Part of a small language model's weights: rotary positions, tied embeddings.
Each number is 500 + 50 x the weight over its row's rms, rounded and kept within 0 to 999. Layers, rows and columns count from 0. Numbers have three digits each. The size before them is the row's rms in percent of the matrix's.

# up: layer 16 MLP up, 1024x256, rms 0.0443, rows 151-197, columns 192-255
# down: layer 16 MLP down (transposed), 1024x256, rms 0.0332, rows 151-196, columns 192-255
up151 098:502591505473493395436521466513503405482444510429414400496449500459448532489531474488425419518517413530562589521496462470473432519384535526426500453575583506550462482558520484505460457564542505
down151 101:520450619447475534520532602460580482556464550539440504471471455548468376536555510505540465346482518508513493479437521483469511482525548473486544571377591414485490544450553492507444439563551543
up152 097:446548472499546482541498468502482513469420501491535547461439499542507514538482478492533497532563433461526502520365470374467535464505519572476512621453521410572618369484539447535489483493486482
down152 104:542442446641483506500538495514502596383498622578546430551545625514465488513541543490565579603490473547490555480543502545464463542506495418453462540530484450497575503455493558434422548443560597
up153 105:444425510541504464598471410595408492497513471529396564549515471475449550503506529532508473493515535537490563490423537586522368496539405540521447487540468552586461447387453469535492507488603436
down153 099:422457495479524483503473507518540532512499417474545465517542445441494538398525543526471464468532523448513550543453489529449574443495551530449570481475538426598536484583477517599519427545452593
up154 104:424492465587603493454442416456573520518430536544594466405432599581540501477502548529450528625522490548471441415440532488523470490404529432470494477513489469534488499567505463496491423467489470
down154 103:475508444535499481451511576538517493436452428559496462545493530529445433563465561525503538410531548499540471517456500536500516480521479483507556486523526409541549553465463505444584555524519482
up155 098:558570452411446444555454431490629607435454413469483368540469420466494584421465435485485608506533501554460551471481507481483434540538483487511580526478481515463505394518522479516443532534502462
down155 098:463591477505432447501467484453560490579497516533481425438485543515526408416470439534509486553547533476521545520545482575462577527522583436509502526567588492489467526553475560506514557526566471
up156 094:479498511465508491436441408551464556450427460504591496532505505472464479477492494514558532457559429478522501524550526524444411514516520537415468547477516496483434505488471497434491434424613466
down156 092:508547489466610494494551591530484510564683535445505563430451505559519475623412495566517451451414550564503468599532484444577519549504472446595480530538547536483531557487452556499527586445497542
up157 096:487474455546518531476510527500495568484538499490507472489501455536486453446434426550529443408493568466470435470417545601489469570559497559416592491451606491482561588544499502483475429564471537
down157 097:494534370519473551520426468421514567511460460513467466462487582487511471400559526428418590468506572612585495534572510391494632469473540490518540513498539578538490508615533466463589606482531504
up158 097:492539504393448565464465499492490532531453494475445610500508429522517537494451426440524470461538479474491534532439473451459503460543516487510481468529505489531486550557531470493521528482522579
down158 090:539516478513504486556490459565491444493507425426571434577439612536408416541517571492459476537497513488518473472506435498544423505593509454431473553544523490477489534478477528480481487561519557
up159 100:482562504425450493497474451397531427439561555477484610468493456589463577519523529529473500479511520597518489448448468538465551480522568426568419534469583475499542501455506523520461512559543557
down159 095:512498554501466359534529457488520466405374490501503470536510435498591516487509534420521451495465475389525498557485534564423551557524500544493491548458449481518527466535502498515512461547538502
up160 093:541490510557518421603452507492467454510543446425511590453531528419431540591435478509564537419505564433511463478423469492520514526479486527473478432576453459513518385510519544496526508518481609
down160 094:518468488554565516540475463480427531517509495495415491466487419546508544600557499428485438440561485519517432597523463531495493519532527517543460541555562544590551429510593558501550437522439529
up161 094:597530479513521558494482537473519512580397464462477480441423428560437490542508479422525499543460587471480500458507657535447549535556555427518573596448524518540500553531631524527523489471469505
down161 097:497538493496467484465454551496462445463486433443548410490482480548534596457544512509510570471520474506363531564560539574484479490422521564509491460539510561525556524543452417507520372426441528
up162 092:503510650521572538510505462452495514569488492403514522549464449539483586408444497563520533520485607551511483566421533485506445575491432482375519525474534383510487538498573564428496512485549426
down162 091:516485489485537506498425529536434595467537488541531499551407561519582486512468431529443347523523503496534467490600503551467462517599464542495476455542430575487533540487470473456502483410491520
up163 103:427468526475623515636475483516430446407524569492475455427353533541445493532565401451471493476518482464503595438520555448496427521548506497512540514440606455503485533567537568472466468581368553
down163 096:586529517551455616452499495493474519529504450539499588466621497507514524425516481442559483523437565526486470525500436601536565488498431490446563483511451440521498548469436488460498575433488443
up164 098:469443495534507509465528502648464546458496573504492508428449458496421593496514455509516501502465494476470490505461563433544562600474435545497480538510565566496474537569484456534438580480497477
down164 102:528538575488450521528479452492502488440536466476506637522467470456467501486535430548583553493488493487517535474558514620603504462556583519406467455416532516497492478436515506528417475520483506
up165 103:549534570477584539581414605502595557411512507488569511488427553539430444394557537562494578408471474490437474513407450550563480592586494540424544487589526565481492542478512434544479572475539499
down165 107:504534524487545495468553510528518474465476553500460537531540479465535562511562520449452514424554422563626503548442516478553579490515539443611545572531500453564499464532469567477528462533488504
up166 098:398545450499470513472472558548419491449509493506530545408587474560514512526529518470459355438486533499509518515419428541494518554484543441485482506518393411546505482468438464503487476525509508
down166 099:565485418507571530479589511528512587518480436508514435512472478420511498451368497440521611494479494463472555507501554493569471458510511571485518497506457507507488486594496480517376457481508552
up167 105:541492432450409554510456563542439473479548540467525499522431394517437551466481485428543550494556453519536492375451546392457551431488563478458503492584438458509499492461600542425554506474434484
down167 104:587504456519497501539473544489559500420440505455497551504547477534545537431449379491507526474395519556470486532399429548487425491457476554557392570452521474551550480549430574414436434449556493
up168 100:509512454448475529501397568411503556494603589455546532534506600483506540515523539573521558473486434480507448518392482418534482510559443477401512534528404527474517479468457515566458467520654399
down168 105:457457549485549521540491542567508389506531489517564466493550486499494533525455660511551555558559494444418531467515543526504462495446475457517563461494476471458438521478534460537478519567478482
up169 104:471542458549525518497497449586503465464449511549530555493569445470523495495526520521408505449404470561575514467460408377551522485442513519550583493523553490503544522539581483469493468536548486
down169 103:488502479456494424436489489523572455466530480471505444479469564538576474536492490421442578573439573532526471507490435418492516618470530561501454594496564516460542519460510549480551431457554409
up170 094:503461421614447490482509424493470572503571549486514494468454511619410458422424573667545504475474500464488505492482486522558486505445547474486596436474478563455536513453459555482447470511552531
down170 097:460499563466540485514511554554434481513453460602445550522467559468494565527470509578504498484494541456522455488475516536468567477580553645468502574491518483455527466492526419458539525526428507
up171 097:511438464490518601535555516494415465500538475542551583425530516445486461437517505510525418538542554509526476514466506493583513427514453489415525627438470496516570521492552540470591450496573471
down171 097:515508417426545522479487433531536469515516445541449514548528485469406520499509619493533493583478441492476502430506539475488506467459465474462519506622508508446483549569562479507512513406419562
up172 098:541514482538441423506498514505453524453524434482503468563541612398504481517432493550550488470491562529555556442415509513566542532572426463441526480570533528536396471450490480481491425596410525
down172 095:544491535531463492497499546430512526534514594502483476529522572554449600493447472430501504419523545445535541505601557532417461460449435339499550544580446525556525508487483469523480452507444497
up173 103:468473517589479476480538408507524544617515427518518499484498520542478430486515466618475529575458529493503530426423503489401523559522437464497521507495564453559465550538542524478487554511568408
down173 100:549460433528511474491535589470490505484526489501519484487504495456490485448495442542506593475349531525543479413555573632459497466477509516507488493528637570474512561495486524509433458463549452
up174 093:536559504432546531442418495494506531458469496531582479531463418472526562556417509535472481524558430544518535460552605520421546479507464517453392504500465561522471476480489478514498514478523414
down174 093:533462442477595590552509496495606501504552524597525544546511474476446485524649528422421447508485522537447465530608470505538435489532554521446483472483543457526540477476452545437561437470521490
up175 099:441499465537492584435575545476456496530496442436450546497430511495571456500457499520425533469484495456447583517400522569500420554419463536486509528501520477471525452491457512546471538562476501
down175 095:454531570507496441478572519470476412512420501480487494484446559562525489451458429502502472517424459465353425550500395447553526530604510468495459473527582484549566495446507483520566649511553549
up176 110:530509432508445541507527464509446420413610453486518537566486334516538478487430568462541443492393509451516491478481561426498470450505478561563408471546496441442488510514544525365583511504579509
down176 103:499460483514473481605510500534511543502454493464510445504452375553518588462575432602569460462520584590493476526454541522455594527555527474487438498564468528430497486527441444469439477403495482
up177 099:452460484430493513469529552334426527535544560498478480478497557535450463508384458416503561559387429426599483508414539449495530523484452512599510551515535500443492466584449549466505432479484555
down177 100:457539485512561536560471445576481477531479415603526505413478522475459500442419546451516482503519537346469500510541471481452565518469581563548568536508544565533545559478500507575514444478571440
up178 101:497507525452501479456481437477522585515521532468467509579494442512473525481528376482488462477425518484438519461456436527497435438558467486533472461424571567501544366361444437482518509526527449
down178 100:477450483519616496414457561468518439451440548438516496403577519383515501352458456462503538484455543608428472383492376447496436617391508519608578433498456539529442555549418509544522533532491467
up179 103:548526465523455536552495488465509505506512528494584438526517541391450494514507476405528565475498559435483541477419519588530559545434571520515446484486457465452423542584427535585526492525447563
down179 097:453494502452558512462500547480526513473448529514560472482501553545518549481461423496513475381514511557494498526543511486537503439476478455523474531469436515422447472550502558535582678424592432
up180 094:449572446549520586463517501527568628501599537443485551494508512510483523584500499476507558507443398519494470551444561541580560549532455460465395543471517503440408496495484470427436501491541584
down180 098:452425613462506452576422516510490414478536505498496475478493474503524504548409578506509459585448489438542477554524483444438439577438564510488535543393482506534526485493493448499546573534543433
up181 094:468612528553612570475500495400517533536512466465506446616486541447467411533415422510451535530523477486467564503428442585548559558377523501494478495525515469451556493483502578389561499447487486
down181 097:478559589408479479536507573491427448509503454590513514612500554424501420497451468483519538480449541484400498497451455441497613491573524538440503487534508485453492490475496565468548431391526518
up182 101:527477593473550476503469514485447541479495525527571465513473529462556452428505447465628443524501499435507409512452447458550459536461520581483521507470419484548560564479504456547535484466422533
down182 098:473582575506449543541462502508401476506552450487477558498531474527487514492542510495481455483448473443542471549457490447468503530554519487516498453496516545493521438597481505496470547464508544
up183 094:512493494537420484537484534597508514457550477491436417574467454455486498500486525514436481472477460492486515509476490515572427493428504490528450575564484548468490549559542552435491549534531422
down183 096:477446460438444502564539513467491477481561566496551517476444552508446526581547510555525486490445541463436496539551588468498451462456466473485516451583476419424473537537462493522549500459477466
up184 101:514464522543511507575623471462431506525483486426452464524486506481499523510487420516458544488480537523482479496465458500476501435586513560626506354528498415622494487511496461463488445442422447
down184 103:561521430398512479519511531491473424556509446580425453517448423484532466534478595453573487460526507495568521508533462536461526504545570584466548454479492476570511373390564530430526535466382527
up185 104:423503479537445582506411471575566379593472554460470450513556506361487523492517477488491580420513480500524522477400482555467438452464458502597563530478536519520460418506535618516478522548547524
down185 102:521553537452449582504444509500616541532464536517579498437493470551507487554481403573518480536583457409518480560459532480487473519529561438561503467555535480516466523491497461512532420497526484
up186 099:507521479505437568582515408501417558541525518483483474419404556464476534559447542488455527446470414487469474549542524525489417556481520553466476356460530570525507622531472523495479460575578543
down186 102:538541556540562522490579553526455412538456615401493560497473530538508541483516465514398431447448493481585502492435491532552453606441506516514512583482471604502547464482535568418449454462393479
up187 100:420495570429531528604544489570451547632461557476457574487447542490507554545551501443488496497476414398525583522495558494436516569596473490465506438590516486582462423438476529498470479482505562
down187 097:479524449516420589555414474532519432482465558505612446527529518500480567520536458466428462436538507517484521496422500565504536530507438509497446499471512532458509548525555474413438479514486559
up188 100:580470462621514452485479470467440502469505527587487504523527469500543551546452400414459550505486504484496522492490503598508533431468554516417491595494429344444437434577516499431535440485523457
down188 094:580474490507551488460513486542564582436526438418483445539535439465508431524435517463446519450474502544537534483495533431495462456464459521525613543547479590493518535602336541462418628442483477
up189 105:394373534519438499493560500522476410539508472539487467547459507514478450465554419496470453540474505592549458409433462597495583576600434403554451491547465503468453501420572486546549522517472484
down189 107:520474489551451453560414525421474489441445526503526513563558407458427433517525528540537388556488499509416448527364524435538607503543466565510410455511522611600593455476487534462476453550462510
up190 101:546512518507519535472505534482521523450503479506580491533584495503495490547526417533473525548565474567548486533532455475527523452392617529482391526436510445534531440547471535524462492485501396
down190 098:471453433519494415566458394482517543519406497458502490489537567620430518515386513566403476466493452462480415548465523541544483507526440510453552559521573639524487533561537522457502435576490465
up191 105:588565487503477396493466465467583516447425567433447431463486483490529540526567499483468547549535532600461499457473421538450606483487534569444480510507460474503441457515561473494534548501476541
down191 100:440494355493464434458433487512436499451450496553542447475508528497473536524527490434412472474461514580506460575600440519505501542526439441497383464518535499529447409574463586510568461475508475
up192 099:551479377514576561447496577519431489534460516477364477452499440495590518376608568506581508467497521488519465526431524598455550454604418482469463429499486550476589491524473505380504422527500495
down192 102:511535452524466506522526524446539446391464504455586563428538576630499452423482558449541474542599500536599570468458510522579457489477464533521432499494437529526508472572507516510483544471448494
up193 095:577467436546524569562571527529541499514469534376543347434471522490493545500417487575450450402392471485462514637493427520361574462543489578606527444518514511585442501588607580522550556510579402
down193 102:478428532526536396557521467495461483448587477463420434437455481417531530536444485502536502529507551481542457534531521574501551505463554493607480457583483535523474583514543449532449522489419498
up194 098:456431502542522376514481516548489503464486523452489528453461587560594528491530505498541444435523402447431567507435490515464526551443487470558451500559446503561443458512519473499589490471435485
down194 099:541502529492536548466543481425474464484525479477459408435453486444479472530508411485468507420560505443458525518503571555509566499490481571554449551430566515458487377527504489508464512466492606
up195 102:486515540468447532512473387535474433477506527524406537502448471551380449491543521522600531566455513545379482526481456453535479459417563464557597415523494639589540467546546487419537550459554500
down195 100:506508452440477515520534466515610567454454515550558485536399479607487503444402578567530528491519527515511423517526529507552510585442533534529517474466477527532383578457528488524490460495496475
up196 105:448441547410487473489497454430401515478532575456445494393438459552522582517564427517563542485501402425479526512503502555455484525516593435532404467564453489565496409436612550478497448524598499
down196 097:459430513399430496540546526503477604504452543398492477494563536438438481512609514578422497515489515475566537468374472608514423501450440559423540468462483493604502515510538451540474379562481453
up197 103:541445503422436590416530362536493416425477444569501423440520495462488502483532561458382502482415553542491485478474514516472538474559451586510459489544493456470529600507406523509471499567565467